Weights of a small transformer language model.
Size: width 384, MLP 1536 GELU, vocabulary 17758, 37.5M parameters.
Architecture: rotary positions, some layers without attention, local attention windows, an embedding shortcut, learned residual scales, capped logits.
Training: a variant of Adam for these matrices, 3615 steps.
Each number is 200 + 40 x the weight over its row's rms, rounded and kept within 0 to 999. Layers, rows and columns count from 0. The size before them is the row's rms in percent of the matrix's.

# up: layer 3 MLP up, 1536x384, rms 0.0518, rows 982-1017, columns 96-191
# down: layer 3 MLP down (transposed), 1536x384, rms 0.0477, rows 982-1017, columns 96-191
up982,105,148,106,167,216,196,202,200,286,199,160,149,170,219,177,189,268,219,186,242,66,250,235,219,197,170,195,245,206,263,167,148,171,262,243,255,150,157,195,182,175,227,162,263,210,195,218,205,173,244,150,243,174,215,162,224,169,225,240,199,206,241,188,170,189,160,185,229,257,158,203,145,241,205,195,248,199,236,255,155,178,248,201,232,170,194,204,132,174,144,207,201,179,249,163,194,131
down982,105,213,209,194,203,153,227,159,137,242,141,213,168,198,254,123,289,99,228,156,209,117,187,229,197,206,232,182,201,252,143,203,226,174,152,248,220,232,182,193,153,173,198,180,223,165,144,224,200,143,205,157,203,156,276,178,168,160,188,196,234,156,162,194,188,166,187,197,206,227,286,141,228,241,187,210,155,227,150,240,156,181,219,97,196,174,175,255,220,208,152,241,201,235,140,111,212
up983,101,197,168,193,182,173,101,207,164,175,128,189,146,140,230,146,152,175,204,164,242,199,231,225,159,172,101,198,162,274,240,202,210,178,214,260,222,187,223,160,232,156,200,180,209,216,190,101,217,251,146,165,258,192,185,269,208,217,194,211,271,223,259,223,170,195,155,132,242,224,243,178,196,153,236,110,263,214,222,134,143,162,196,123,236,191,226,194,141,212,183,155,199,188,179,165,130
down983,096,179,223,224,201,160,171,175,199,133,248,229,201,217,180,253,231,207,227,175,219,183,178,154,232,228,213,250,253,178,287,262,164,242,207,176,218,270,142,165,173,161,237,173,145,237,198,206,187,182,182,303,183,144,228,184,229,112,178,233,172,185,225,177,178,130,184,190,197,96,210,223,232,238,135,169,221,178,222,178,234,197,225,182,267,166,187,146,236,211,245,236,212,270,216,170,258
up984,101,131,243,136,285,202,297,162,250,219,292,151,192,205,182,223,160,199,217,211,196,185,178,180,106,227,190,120,193,157,200,194,191,181,214,184,159,183,158,166,225,245,149,190,226,200,230,154,189,241,196,94,163,223,179,195,206,172,221,196,200,195,192,177,184,265,172,262,221,175,237,178,239,206,286,278,226,177,209,211,201,188,199,228,191,147,257,155,241,165,193,117,193,251,191,206,154
down984,096,234,221,145,212,223,112,180,140,198,197,224,256,213,195,200,239,184,172,122,150,212,171,191,255,179,123,240,144,241,206,113,233,147,226,143,249,145,213,197,132,228,226,179,148,217,184,193,181,196,221,176,197,207,156,193,226,294,187,181,172,153,256,227,128,161,222,168,241,117,174,230,198,170,144,243,172,228,81,215,176,153,167,198,249,239,168,238,236,213,196,186,198,187,321,239,211
up985,096,162,163,134,195,178,266,235,189,210,158,173,215,273,222,197,231,207,183,171,124,245,167,241,203,190,217,115,118,134,128,144,262,162,215,179,208,219,187,189,257,199,192,191,162,195,168,256,207,194,222,152,110,191,211,206,210,270,189,197,176,189,269,166,128,142,186,270,291,159,194,164,250,187,193,221,202,182,134,241,211,235,153,187,180,190,225,152,217,194,164,236,128,213,178,251,241
down985,093,224,188,260,180,230,206,239,189,174,268,223,266,118,167,204,271,258,262,242,161,252,203,202,155,135,156,179,222,249,185,130,273,243,228,172,192,222,173,148,166,162,199,220,225,233,247,212,235,262,161,105,196,141,202,276,145,196,248,205,181,174,219,231,208,227,234,180,175,172,200,229,217,141,287,171,152,150,207,210,187,194,165,81,151,193,252,181,249,194,141,189,190,177,92,284,223
up986,098,110,142,200,199,207,171,179,122,207,189,183,235,190,219,190,176,231,156,198,210,245,218,245,191,265,198,176,146,334,173,216,160,203,221,185,191,191,203,259,160,261,131,219,236,288,326,264,234,187,182,201,197,174,178,199,160,241,148,180,238,237,250,228,222,230,255,173,200,98,192,209,273,131,183,216,221,209,213,234,208,173,191,133,229,225,187,227,288,176,249,131,159,170,191,163,232
down986,091,242,239,114,247,221,172,148,188,178,230,220,151,210,186,175,200,231,223,165,219,188,206,124,132,241,187,234,233,183,320,209,173,172,159,219,200,166,154,84,181,164,216,285,182,163,203,153,148,215,187,176,156,160,166,278,183,230,213,172,139,178,167,218,217,120,206,231,227,169,171,203,191,220,223,251,141,235,198,142,162,218,145,195,164,241,221,186,223,185,195,184,223,204,231,167,272
up987,102,243,217,184,111,270,244,159,180,238,190,203,176,274,223,231,120,228,199,203,191,223,238,248,271,124,174,234,234,188,179,81,179,94,191,153,175,140,228,229,198,279,182,111,231,191,151,180,245,189,141,196,198,240,171,213,164,238,197,192,250,178,155,186,151,138,201,163,208,274,124,157,238,194,217,199,268,210,229,264,258,220,197,198,198,171,158,272,202,114,199,119,213,199,150,167,281
down987,096,219,242,232,141,198,196,186,118,206,206,266,217,219,124,184,243,213,165,234,196,169,178,206,174,267,229,153,189,179,254,208,210,149,165,159,180,155,229,205,267,208,194,188,185,149,242,188,168,260,153,210,212,188,209,295,166,168,181,176,236,141,158,222,164,214,223,214,235,221,168,198,269,154,292,171,210,141,234,183,230,136,196,154,233,224,244,188,275,296,174,298,147,196,124,161,227
up988,095,164,215,205,172,184,158,189,245,241,116,231,239,244,256,262,260,207,206,245,219,173,169,194,128,149,148,156,178,303,222,182,263,145,163,191,136,223,185,156,222,205,148,209,184,207,201,134,146,172,138,171,186,116,197,237,224,214,200,204,163,219,183,161,205,138,223,186,192,187,260,175,215,223,207,155,231,184,196,137,269,184,208,167,181,80,169,167,283,205,194,167,204,240,156,153,102
down988,107,178,203,201,245,162,213,210,151,134,186,180,206,219,112,173,223,139,186,272,139,155,224,214,164,210,165,204,206,224,126,179,277,301,206,247,276,228,251,150,132,219,183,179,252,222,175,189,216,219,168,237,146,198,161,217,221,129,179,193,213,258,221,227,218,224,226,162,242,204,175,272,251,165,195,212,174,220,192,131,125,151,217,243,211,142,243,215,253,226,162,172,185,235,156,201,163
up989,103,189,193,144,210,160,174,220,205,202,215,198,238,190,249,174,287,264,244,189,263,227,199,280,204,189,205,196,173,209,238,243,203,92,172,212,133,211,224,232,89,187,172,248,253,210,233,216,219,240,202,163,165,299,220,223,130,232,201,222,220,140,116,184,156,165,245,163,275,169,230,172,273,177,185,237,205,164,219,293,156,196,267,164,158,250,153,247,225,145,256,154,185,203,135,194,226
down989,110,170,228,163,185,156,210,236,191,242,183,170,284,141,150,234,210,237,188,151,270,266,204,247,290,195,181,136,159,163,226,215,230,141,121,210,129,181,227,224,210,271,273,206,249,126,213,198,182,252,247,112,217,233,242,175,119,170,206,52,141,217,201,164,223,196,174,222,147,154,165,244,206,237,163,200,141,111,152,316,156,208,171,164,195,309,186,180,176,212,223,237,186,216,88,253,190
up990,106,208,209,208,198,280,177,229,159,125,149,250,149,127,239,198,216,185,129,242,190,200,211,206,100,233,212,191,230,238,166,193,233,217,214,142,184,170,256,279,167,181,200,151,151,216,157,351,207,246,154,198,198,207,204,259,169,177,220,248,157,215,166,240,200,181,161,214,226,167,211,273,263,157,230,219,217,188,214,202,245,231,95,193,222,205,344,187,225,171,137,155,130,181,175,153,124
down990,104,192,180,281,239,255,110,186,147,276,128,241,114,163,221,265,191,253,200,97,246,170,233,194,242,179,243,230,163,179,215,214,188,161,200,208,222,194,132,226,184,160,120,165,173,188,162,167,219,239,178,174,260,249,218,212,239,208,151,197,99,193,183,186,235,171,142,214,164,243,251,117,176,228,220,210,214,228,168,193,193,215,161,183,209,154,170,257,190,131,216,223,202,234,148,214,178
up991,098,226,266,164,199,234,221,187,181,122,202,175,214,181,275,171,198,262,150,216,177,131,315,172,203,280,187,245,170,258,221,208,157,217,208,205,138,175,181,323,247,225,168,181,203,294,275,136,280,182,205,163,162,171,222,159,202,151,255,229,292,288,229,208,259,189,159,189,166,232,217,160,175,244,225,198,246,183,188,202,296,208,203,164,160,206,196,221,206,202,199,210,255,175,202,226,198
down991,089,175,193,207,270,221,264,127,203,260,207,184,239,204,156,194,152,116,274,153,207,238,142,220,287,135,236,205,221,209,216,159,210,155,241,213,198,212,157,96,153,241,167,184,216,232,247,174,193,163,146,225,153,273,135,188,148,216,205,211,177,130,198,158,207,183,217,198,227,155,179,217,222,192,206,215,162,175,235,245,164,204,237,143,204,147,241,197,195,221,191,152,181,197,155,188,255
up992,102,217,113,212,171,241,235,171,251,197,200,165,173,220,248,240,239,245,226,235,214,180,214,188,141,160,204,219,170,208,178,262,158,212,204,242,159,256,214,140,175,230,191,245,169,273,142,227,195,205,193,227,172,206,172,173,204,193,171,179,184,166,190,211,218,175,261,196,174,192,242,137,172,262,273,176,219,204,139,213,219,196,173,144,141,156,165,237,206,181,235,224,198,204,186,204,206
down992,098,259,274,113,232,242,183,237,246,116,218,167,173,199,118,208,246,270,207,169,174,223,191,237,163,159,144,219,233,171,199,179,151,207,268,223,216,248,156,224,191,224,198,308,159,193,197,177,197,170,151,188,186,183,140,218,250,189,229,215,220,228,207,161,158,216,209,220,205,198,127,225,188,189,155,190,180,233,198,86,220,128,220,161,239,192,196,202,232,229,184,184,188,172,157,169,155
up993,113,115,200,167,209,174,208,237,186,192,188,191,201,136,198,214,271,238,162,195,205,192,253,229,282,183,204,257,195,205,206,231,239,171,193,192,185,280,226,169,166,202,230,281,217,200,162,181,234,206,203,257,189,107,199,197,246,182,200,228,209,230,133,209,176,229,213,143,214,221,199,197,157,254,159,206,229,238,111,198,238,148,242,183,169,196,162,239,151,219,163,246,86,203,205,256,175
down993,098,207,244,222,104,184,203,221,196,253,267,210,213,237,253,222,236,164,132,211,174,157,138,169,212,152,171,180,196,204,278,214,248,160,172,311,170,200,267,235,249,123,147,195,185,195,174,187,130,176,170,255,242,271,179,212,190,187,99,135,163,228,221,226,223,211,216,190,112,255,222,110,107,256,154,229,233,249,188,233,168,184,216,189,236,208,117,188,200,119,186,246,184,193,302,172,272
up994,099,175,151,266,186,200,244,196,216,196,180,214,162,145,248,127,168,262,159,227,247,215,140,223,173,186,208,188,164,152,191,202,222,189,245,228,277,227,147,195,224,184,185,166,160,210,190,217,170,257,121,161,168,168,252,232,194,211,189,218,169,228,136,233,104,132,185,188,215,238,197,129,222,106,197,139,244,198,201,179,246,230,159,204,205,273,273,135,251,212,193,264,224,177,146,209,222
down994,098,236,172,212,138,219,273,193,254,248,230,264,178,204,223,157,245,135,189,214,230,201,173,166,265,240,175,179,238,208,199,190,208,186,274,168,261,211,147,179,225,181,250,158,209,150,220,174,212,222,265,275,163,204,290,206,214,215,235,226,224,231,186,212,241,168,290,119,137,167,161,193,81,180,285,180,151,214,239,236,126,186,197,153,229,290,201,186,167,259,253,175,233,177,157,204,218
up995,118,228,238,184,214,97,201,262,203,191,220,182,132,192,170,193,98,250,160,102,169,156,110,199,169,216,217,239,236,284,179,122,239,159,210,235,167,205,209,236,205,176,176,171,165,227,195,185,242,152,180,184,270,163,200,235,209,248,231,272,198,192,175,209,188,194,282,215,179,240,205,154,249,202,193,253,210,203,165,217,210,245,204,194,229,176,188,225,280,229,181,204,192,235,180,204,232
down995,115,248,223,194,209,182,194,215,180,270,206,168,186,237,230,244,96,196,144,143,252,154,154,215,261,161,238,198,205,150,207,238,196,140,189,244,81,196,221,282,291,195,203,125,171,231,162,132,254,190,160,214,225,194,179,204,267,229,167,166,207,229,158,215,203,204,179,167,168,238,170,206,226,245,174,195,112,196,288,151,157,170,250,203,324,171,204,210,232,286,166,211,253,229,330,171,197
up996,100,138,144,165,196,274,205,272,148,179,225,179,133,221,144,124,200,193,185,192,222,249,221,201,221,235,203,240,202,222,169,279,315,167,273,303,242,237,147,258,296,241,140,191,240,258,187,226,198,155,193,207,185,184,217,220,122,182,142,262,195,215,150,197,238,217,152,232,217,185,208,185,195,231,176,204,196,191,193,227,175,146,120,207,231,202,202,143,187,260,201,286,159,108,157,233,186
down996,102,180,197,192,149,181,182,172,160,230,221,175,103,181,198,275,228,176,180,194,198,223,160,248,198,200,239,155,201,178,162,167,167,252,270,161,153,201,231,213,205,144,206,184,199,217,109,229,178,153,166,257,263,228,216,235,182,196,105,184,202,177,209,172,268,192,232,191,219,210,164,215,200,185,146,133,196,207,119,147,207,194,211,181,181,291,203,252,158,141,158,247,185,178,95,173,138
up997,107,213,163,162,132,146,227,246,190,221,238,190,213,204,205,141,163,159,131,209,133,235,182,181,160,252,245,234,276,223,201,217,217,216,194,187,214,202,212,174,262,165,215,214,161,242,223,188,174,220,200,232,148,182,210,224,185,155,175,195,230,178,249,210,279,250,206,202,273,196,204,179,195,174,247,150,226,188,221,184,165,122,214,213,192,201,232,193,247,176,202,179,272,196,146,200,189
down997,099,206,216,212,118,224,169,171,214,216,208,193,208,232,168,186,204,219,176,204,177,139,137,224,194,120,235,207,213,192,223,231,150,171,135,231,178,222,178,178,292,251,219,170,199,183,185,168,210,181,239,271,139,223,167,197,209,101,177,226,208,179,242,229,239,222,177,263,212,198,155,222,292,224,184,258,228,262,223,195,211,117,206,247,234,238,243,199,230,201,228,210,225,239,57,254,182
up998,092,195,133,193,187,228,230,221,151,218,216,217,154,169,152,207,211,205,244,220,200,206,161,198,235,166,142,165,158,213,181,219,189,149,219,232,98,167,176,183,201,286,244,225,248,254,237,278,219,182,125,203,196,204,214,187,217,169,163,260,215,159,202,219,98,225,249,198,203,144,223,237,168,173,227,189,248,207,184,170,128,232,197,194,165,226,233,164,223,182,231,211,180,212,162,147,183
down998,099,240,121,194,212,206,175,231,209,129,208,283,216,176,185,166,291,201,207,241,182,272,223,167,128,210,225,208,249,239,221,180,280,203,179,119,197,186,161,149,217,203,201,279,191,205,162,191,227,244,210,206,167,147,156,259,196,228,174,240,217,160,144,198,233,266,264,214,247,163,217,217,212,216,269,230,223,253,217,168,220,108,226,230,203,208,204,232,241,185,212,205,206,192,84,173,211
up999,101,222,160,110,181,160,251,192,204,136,202,148,192,228,202,185,159,265,219,178,146,194,194,192,178,178,209,252,249,199,217,119,224,207,263,279,266,237,244,200,243,192,189,119,223,199,152,216,285,145,202,166,173,272,195,225,207,202,119,176,179,155,178,243,203,195,188,250,236,244,192,210,233,226,212,178,224,174,244,231,192,203,134,223,212,187,191,168,194,201,151,157,109,239,188,231,245
down999,097,216,159,249,197,222,242,178,219,237,174,251,219,250,208,180,235,240,158,200,216,172,209,184,187,321,162,227,200,193,194,212,83,169,150,202,147,176,197,159,181,122,174,162,219,120,185,140,124,178,162,187,199,203,232,186,198,216,258,173,132,239,245,214,214,245,169,178,210,217,210,191,207,131,160,205,208,243,142,232,189,96,194,251,196,262,199,205,228,153,184,201,181,188,218,211,131
up1000,100,146,231,126,271,242,225,238,225,181,158,211,204,207,220,146,157,174,157,289,211,189,245,229,127,178,204,249,266,218,230,114,284,249,254,198,279,214,252,229,272,243,219,266,211,271,200,245,181,180,197,221,262,286,255,210,234,255,182,257,210,218,192,297,246,142,155,216,227,210,138,174,265,204,154,223,190,192,213,217,212,254,202,201,190,202,130,201,265,287,153,170,110,204,192,203,239
down1000,098,280,193,227,197,196,216,224,270,180,138,177,181,255,174,232,207,212,235,160,228,287,247,290,135,154,166,140,197,170,156,243,210,169,225,203,202,199,180,215,160,155,171,170,233,141,210,140,219,100,209,247,172,152,198,157,153,220,275,154,279,215,178,219,264,240,258,173,172,116,209,235,191,189,204,264,214,142,157,226,203,166,200,207,138,218,179,217,223,247,217,184,206,167,185,268,159
up1001,101,212,183,130,238,150,250,243,141,200,167,232,192,144,231,181,186,230,240,183,200,206,181,239,243,217,180,193,226,261,157,218,200,228,179,208,165,223,180,220,261,140,195,266,202,224,250,213,194,194,180,186,171,187,211,175,172,200,174,253,232,209,213,226,171,122,209,198,206,185,247,180,188,238,183,149,220,246,169,257,133,156,205,165,257,174,255,182,236,140,217,165,185,113,172,104,245
down1001,102,256,183,194,180,245,218,133,239,136,139,146,149,202,229,160,201,191,275,227,115,168,245,198,173,209,220,227,159,149,176,210,210,176,253,118,192,177,226,206,120,222,248,147,153,236,213,247,182,195,209,206,214,201,167,155,184,200,223,224,200,280,212,219,249,217,189,186,153,243,168,134,113,198,237,247,207,163,179,186,251,241,220,90,231,195,213,201,185,246,199,223,168,261,180,289,201
up1002,097,224,135,182,230,231,187,225,211,153,205,130,166,135,218,161,128,167,220,199,215,198,243,128,161,291,190,183,163,193,233,200,216,196,250,160,175,209,196,218,184,232,186,218,195,242,184,197,165,200,186,171,226,167,188,168,216,209,247,237,231,211,207,188,203,212,283,182,243,123,171,173,205,170,300,217,212,187,173,219,192,201,253,171,231,187,235,279,287,235,249,142,163,194,165,181,212
down1002,102,138,245,223,138,190,118,166,203,151,302,267,242,184,238,162,218,233,191,127,136,191,225,198,207,193,165,175,123,147,252,199,210,237,147,208,127,157,137,195,247,211,200,209,264,216,229,209,179,207,253,231,173,209,207,204,213,233,138,267,195,138,231,176,203,220,171,195,192,175,216,138,222,269,282,224,189,287,225,201,166,169,214,227,170,222,230,256,196,164,224,221,200,200,160,237,238
up1003,102,192,197,159,206,152,228,189,206,246,224,152,188,186,224,192,152,169,204,136,218,224,178,232,245,211,270,272,182,215,160,176,177,164,226,196,175,250,164,198,232,121,157,155,195,173,247,185,197,295,226,194,232,200,270,180,155,273,224,234,217,218,168,191,267,213,171,165,197,165,244,226,205,193,174,241,161,232,147,192,224,179,263,241,212,301,219,185,176,232,191,152,189,230,160,194,82
down1003,101,258,290,151,252,150,232,203,159,166,148,307,198,126,214,220,169,219,233,156,200,164,181,214,214,154,204,163,210,192,235,164,190,239,174,213,219,196,163,242,223,242,218,140,256,169,234,206,141,255,235,225,240,162,171,201,152,173,210,165,225,229,212,171,201,247,137,165,245,288,147,209,134,305,195,225,180,225,159,268,188,235,198,152,240,169,199,234,153,260,215,199,206,201,69,166,216
up1004,103,199,211,169,184,271,136,192,233,174,226,217,205,171,209,182,135,162,246,193,168,204,219,124,153,149,176,296,189,218,230,249,260,169,223,233,174,269,224,259,162,205,189,179,244,265,198,270,216,244,119,205,236,170,121,206,186,200,254,171,180,246,194,156,202,227,199,246,273,153,227,170,192,182,193,188,275,229,305,260,138,138,122,237,212,198,191,96,193,272,238,166,171,239,201,216,169
down1004,100,170,212,170,154,150,162,233,188,253,238,216,261,215,206,212,207,157,254,193,151,252,202,101,201,255,129,179,237,235,189,211,225,163,219,246,226,200,191,283,141,230,222,213,248,158,229,206,183,224,133,194,268,223,190,201,234,205,269,135,183,182,242,131,218,198,237,243,264,207,281,165,155,258,210,140,259,237,222,161,238,184,222,239,293,245,226,117,152,220,273,159,243,253,202,225,197
up1005,099,189,224,149,187,165,237,201,217,178,212,252,154,238,148,174,198,172,209,200,144,207,168,147,190,228,161,249,71,219,174,194,150,213,226,162,249,237,197,272,144,208,153,203,238,225,129,195,250,139,200,195,232,113,242,135,253,259,178,197,207,124,259,225,235,218,242,257,202,199,241,173,227,218,198,221,260,251,236,181,159,226,269,154,177,230,198,275,245,232,195,127,140,236,152,267,205
down1005,099,169,206,180,222,230,189,194,198,195,160,222,225,237,172,217,221,227,171,171,187,238,236,186,229,215,214,218,231,224,250,136,173,228,164,189,150,167,165,304,240,293,194,249,253,109,272,243,295,165,173,212,213,207,247,177,222,198,101,156,227,186,146,156,225,235,208,215,131,209,196,226,215,160,169,143,133,270,220,111,182,218,195,163,146,204,209,184,203,207,194,232,198,193,130,212,177
up1006,103,280,195,204,243,122,276,249,197,179,236,250,226,225,237,203,158,295,230,200,181,147,195,155,180,139,173,256,135,240,260,202,247,213,161,179,145,195,242,196,225,225,114,156,213,187,217,174,220,146,134,257,243,154,156,164,214,195,191,140,239,150,167,196,241,226,166,178,186,244,273,198,195,210,201,239,220,191,212,193,222,190,221,189,203,166,173,214,195,185,217,158,230,219,179,179,232
down1006,095,197,217,230,159,218,197,107,161,272,188,197,186,278,187,182,242,170,179,215,96,142,204,246,205,169,173,228,194,237,189,135,225,176,208,201,233,273,181,243,261,178,191,164,199,220,150,199,181,244,155,128,184,205,141,161,178,211,195,225,246,271,219,194,163,253,176,152,234,264,175,178,211,141,152,164,214,190,200,222,167,193,133,250,268,200,213,125,184,199,214,137,169,237,189,168,149
up1007,099,169,133,206,245,152,202,173,144,179,142,175,148,194,171,176,181,189,222,220,232,257,164,184,123,147,187,199,157,167,171,179,215,165,230,206,190,183,180,211,302,223,148,227,206,203,177,225,177,185,166,226,168,145,203,249,100,207,199,257,248,188,134,219,114,163,133,201,255,183,380,149,196,219,183,210,281,214,167,224,146,174,93,172,140,176,160,247,163,167,134,175,115,284,155,118,168
down1007,101,159,215,145,282,161,202,194,214,200,186,260,232,168,217,197,192,249,207,276,257,217,203,239,212,221,162,157,211,203,208,213,209,208,180,277,229,201,211,259,151,188,200,201,229,243,195,200,146,221,203,262,160,243,225,219,172,267,259,183,171,234,206,167,239,129,188,256,202,153,246,283,246,221,235,244,174,116,211,183,160,119,238,198,222,190,263,152,200,120,135,180,140,232,180,210,220
up1008,096,262,183,189,167,161,252,225,164,190,165,231,219,171,243,191,210,223,150,218,222,202,195,185,203,279,108,182,218,236,174,239,171,135,181,220,152,151,153,185,210,185,159,270,179,221,262,203,227,118,199,200,254,180,229,118,263,163,224,238,234,191,232,241,160,176,210,263,216,255,195,268,218,190,171,129,210,190,211,160,268,286,275,165,208,268,152,226,215,170,197,196,215,237,163,211,146
down1008,093,116,232,202,244,209,224,188,205,234,238,202,228,230,160,235,196,218,193,180,187,260,166,220,278,227,178,195,193,171,243,177,235,151,219,258,163,186,183,245,198,217,168,201,303,187,171,234,223,170,117,155,209,202,210,172,204,273,170,165,207,208,205,213,190,189,207,162,111,184,189,146,260,164,212,186,231,192,164,232,201,105,240,145,224,98,229,191,107,175,212,107,156,177,170,148,210
up1009,100,231,245,233,188,167,193,189,139,185,172,211,206,291,262,185,193,168,168,219,125,148,144,176,168,198,243,134,226,232,211,233,192,156,191,272,276,261,249,237,174,211,244,207,180,200,166,170,219,166,166,200,160,245,91,139,204,186,224,205,153,184,229,179,223,242,297,180,240,142,226,164,241,123,200,227,191,211,214,180,218,200,276,173,215,177,188,137,231,266,263,228,191,255,186,222,158
down1009,099,168,227,242,239,156,237,172,167,210,217,290,217,176,235,169,212,202,172,224,199,228,205,270,248,175,209,179,170,222,132,237,177,243,171,228,205,209,193,211,236,192,200,202,237,181,231,224,132,205,230,234,265,139,163,206,235,260,209,198,171,159,138,190,125,278,240,127,200,168,222,184,265,260,185,180,211,119,184,146,189,159,244,152,237,201,186,207,159,124,157,201,225,152,163,159,250
up1010,095,251,226,193,207,182,226,217,163,149,234,209,196,129,184,147,174,279,183,218,111,125,153,273,208,139,211,176,145,151,175,211,286,118,190,231,204,149,198,209,171,150,200,207,107,235,226,211,220,185,177,169,327,129,199,203,275,206,169,185,216,228,216,231,221,214,176,179,222,224,131,151,194,180,272,176,174,184,223,201,215,180,233,137,177,171,187,268,196,182,137,160,200,180,184,253,198
down1010,097,110,217,204,284,188,148,207,198,251,152,185,240,196,113,191,203,201,236,216,211,212,150,157,220,236,220,138,172,169,186,206,215,177,178,184,190,163,163,144,104,252,182,153,269,127,203,256,255,194,191,260,203,280,154,191,196,218,139,198,188,192,170,220,189,95,238,203,246,189,211,160,254,200,239,226,88,205,225,216,181,157,155,209,169,193,131,256,215,243,229,179,129,141,131,177,205
up1011,092,222,204,213,255,177,217,219,173,234,197,157,89,195,199,191,275,188,199,193,217,156,186,235,178,221,232,193,198,169,230,162,233,136,145,200,133,230,186,209,175,226,150,180,239,240,168,208,217,175,142,162,143,273,115,189,207,176,193,158,211,215,184,235,257,219,183,177,236,202,203,159,214,249,140,181,261,277,185,207,200,116,213,172,136,206,178,172,252,256,247,203,237,203,197,163,270
down1011,092,204,196,227,190,234,191,255,209,259,152,241,292,178,199,247,172,215,190,246,179,219,194,250,164,179,169,152,164,289,126,257,169,215,273,227,175,235,214,202,175,233,219,204,180,289,212,207,230,165,255,232,161,248,197,209,166,190,296,230,180,190,229,274,212,187,202,191,217,216,220,261,211,223,242,284,216,133,206,177,256,208,203,232,194,199,212,148,177,172,247,185,147,223,221,193,150
up1012,103,263,255,177,238,209,287,293,193,170,163,227,210,202,320,143,204,296,228,255,215,194,254,199,218,221,83,170,206,175,199,199,161,225,209,182,244,187,147,167,306,168,167,221,184,209,267,197,197,219,190,167,196,207,218,176,120,219,152,223,239,174,211,203,160,252,235,223,189,174,271,249,265,234,267,238,165,248,93,166,305,168,211,135,233,144,182,182,196,241,142,224,180,145,198,134,219
down1012,106,215,144,314,117,258,295,151,208,152,249,169,236,194,131,183,196,142,199,209,232,191,241,166,167,163,195,230,215,171,197,229,181,158,112,204,195,216,179,218,224,285,142,179,209,185,241,146,210,202,181,265,225,203,206,220,162,193,215,149,133,254,221,193,231,186,170,217,221,274,274,224,220,259,214,257,239,105,207,215,174,202,242,175,167,184,209,276,235,250,192,124,209,268,174,229,252
up1013,104,233,242,105,208,213,268,215,200,237,203,260,222,169,159,174,147,247,282,181,181,233,227,185,132,229,94,183,168,134,149,238,237,186,197,220,192,255,211,233,272,187,239,177,195,228,167,212,226,153,198,166,150,150,193,191,165,144,252,180,218,143,189,194,244,213,242,213,259,170,228,209,247,194,239,88,256,162,145,181,208,187,188,191,249,208,152,250,185,183,210,165,214,249,198,174,191
down1013,099,170,176,248,188,139,187,181,186,212,204,219,212,195,195,178,220,194,156,175,204,181,221,191,169,158,232,172,173,211,227,189,220,150,180,235,210,208,152,146,118,213,169,252,187,175,200,247,207,263,209,293,170,167,230,251,154,283,105,179,256,292,181,195,180,258,182,217,213,242,234,255,167,228,254,230,178,206,246,163,236,238,211,193,176,198,200,185,199,206,188,174,216,210,165,183,188
up1014,097,176,190,217,163,226,213,193,132,219,193,235,214,164,187,196,255,259,195,196,136,205,247,207,121,206,248,292,178,283,198,235,203,204,220,213,230,218,178,291,231,134,162,172,214,232,177,191,267,189,222,236,184,163,225,207,219,239,250,206,161,186,236,187,190,241,215,176,289,146,134,243,231,159,128,191,164,167,204,199,129,164,174,207,204,220,212,185,177,170,191,174,189,142,160,141,128
down1014,099,197,150,126,181,188,222,103,238,201,208,147,186,221,236,166,184,141,221,228,174,182,226,203,182,177,243,192,244,197,180,166,236,215,209,176,220,252,285,211,273,202,129,228,258,193,188,218,253,205,173,156,210,158,227,259,172,181,204,281,224,173,91,204,201,212,178,145,210,96,232,128,230,209,189,108,150,159,245,226,229,195,150,197,144,118,174,288,232,128,125,177,281,158,141,211,208
up1015,100,146,181,177,231,177,218,272,139,171,168,201,202,261,215,149,125,215,246,149,211,196,283,239,190,209,135,196,167,195,197,214,205,122,220,271,215,160,189,208,224,269,246,133,213,184,181,170,242,231,193,166,113,233,236,226,179,156,209,222,223,245,238,234,140,157,210,214,118,221,215,191,226,212,210,220,232,186,174,237,247,158,228,129,84,142,279,250,216,183,217,238,232,119,153,145,189
down1015,099,207,165,222,213,185,152,246,162,188,226,160,257,175,163,209,198,139,157,224,202,223,197,174,209,190,144,162,225,189,244,278,272,160,209,292,116,192,231,131,198,160,251,192,234,163,161,232,147,225,237,230,186,237,249,282,129,192,264,210,161,194,212,306,184,240,159,161,235,171,196,199,202,175,256,186,214,120,184,218,160,233,206,170,185,226,160,201,235,189,182,187,220,183,182,193,193
up1016,094,221,218,219,145,217,181,202,225,195,200,143,192,226,180,172,181,245,278,226,189,249,243,248,213,158,145,237,220,156,226,188,190,216,278,228,237,263,213,254,136,333,134,206,203,229,183,194,197,236,178,204,154,227,219,232,151,218,211,215,174,205,134,295,216,172,218,239,252,145,150,86,227,164,230,191,179,190,202,101,277,203,191,126,164,174,179,182,268,238,200,266,175,213,238,280,227
down1016,093,189,288,226,220,198,163,255,187,219,153,167,296,187,264,291,227,221,219,186,174,195,187,157,200,184,217,171,204,266,285,210,156,329,198,282,202,184,183,243,184,163,154,192,204,169,207,141,157,174,178,199,170,210,197,171,233,191,217,167,182,208,198,221,204,170,238,137,254,223,227,265,220,267,202,201,205,186,228,213,257,186,182,145,199,149,205,192,111,150,191,240,156,169,235,186,149
up1017,101,289,194,232,270,154,240,198,226,164,214,214,208,225,281,127,189,198,192,220,220,253,194,202,279,199,187,309,199,227,139,164,206,194,289,143,169,230,240,216,251,180,177,148,184,215,148,164,237,205,159,196,162,206,297,202,214,175,176,211,198,126,132,202,238,178,239,219,247,157,153,136,168,190,262,169,218,213,212,188,199,154,202,177,221,291,137,231,201,163,210,190,243,225,172,146,234
down1017,102,175,212,134,215,188,169,229,165,246,259,261,189,181,166,186,208,227,140,158,162,135,210,270,188,216,198,218,194,208,197,251,223,265,198,160,179,206,180,252,165,221,222,241,150,176,238,126,209,281,226,231,280,173,236,185,225,228,226,191,127,133,161,263,188,186,204,242,176,182,231,215,150,218,215,241,281,107,162,138,165,262,232,171,250,228,221,208,170,154,166,271,200,264,173,200,206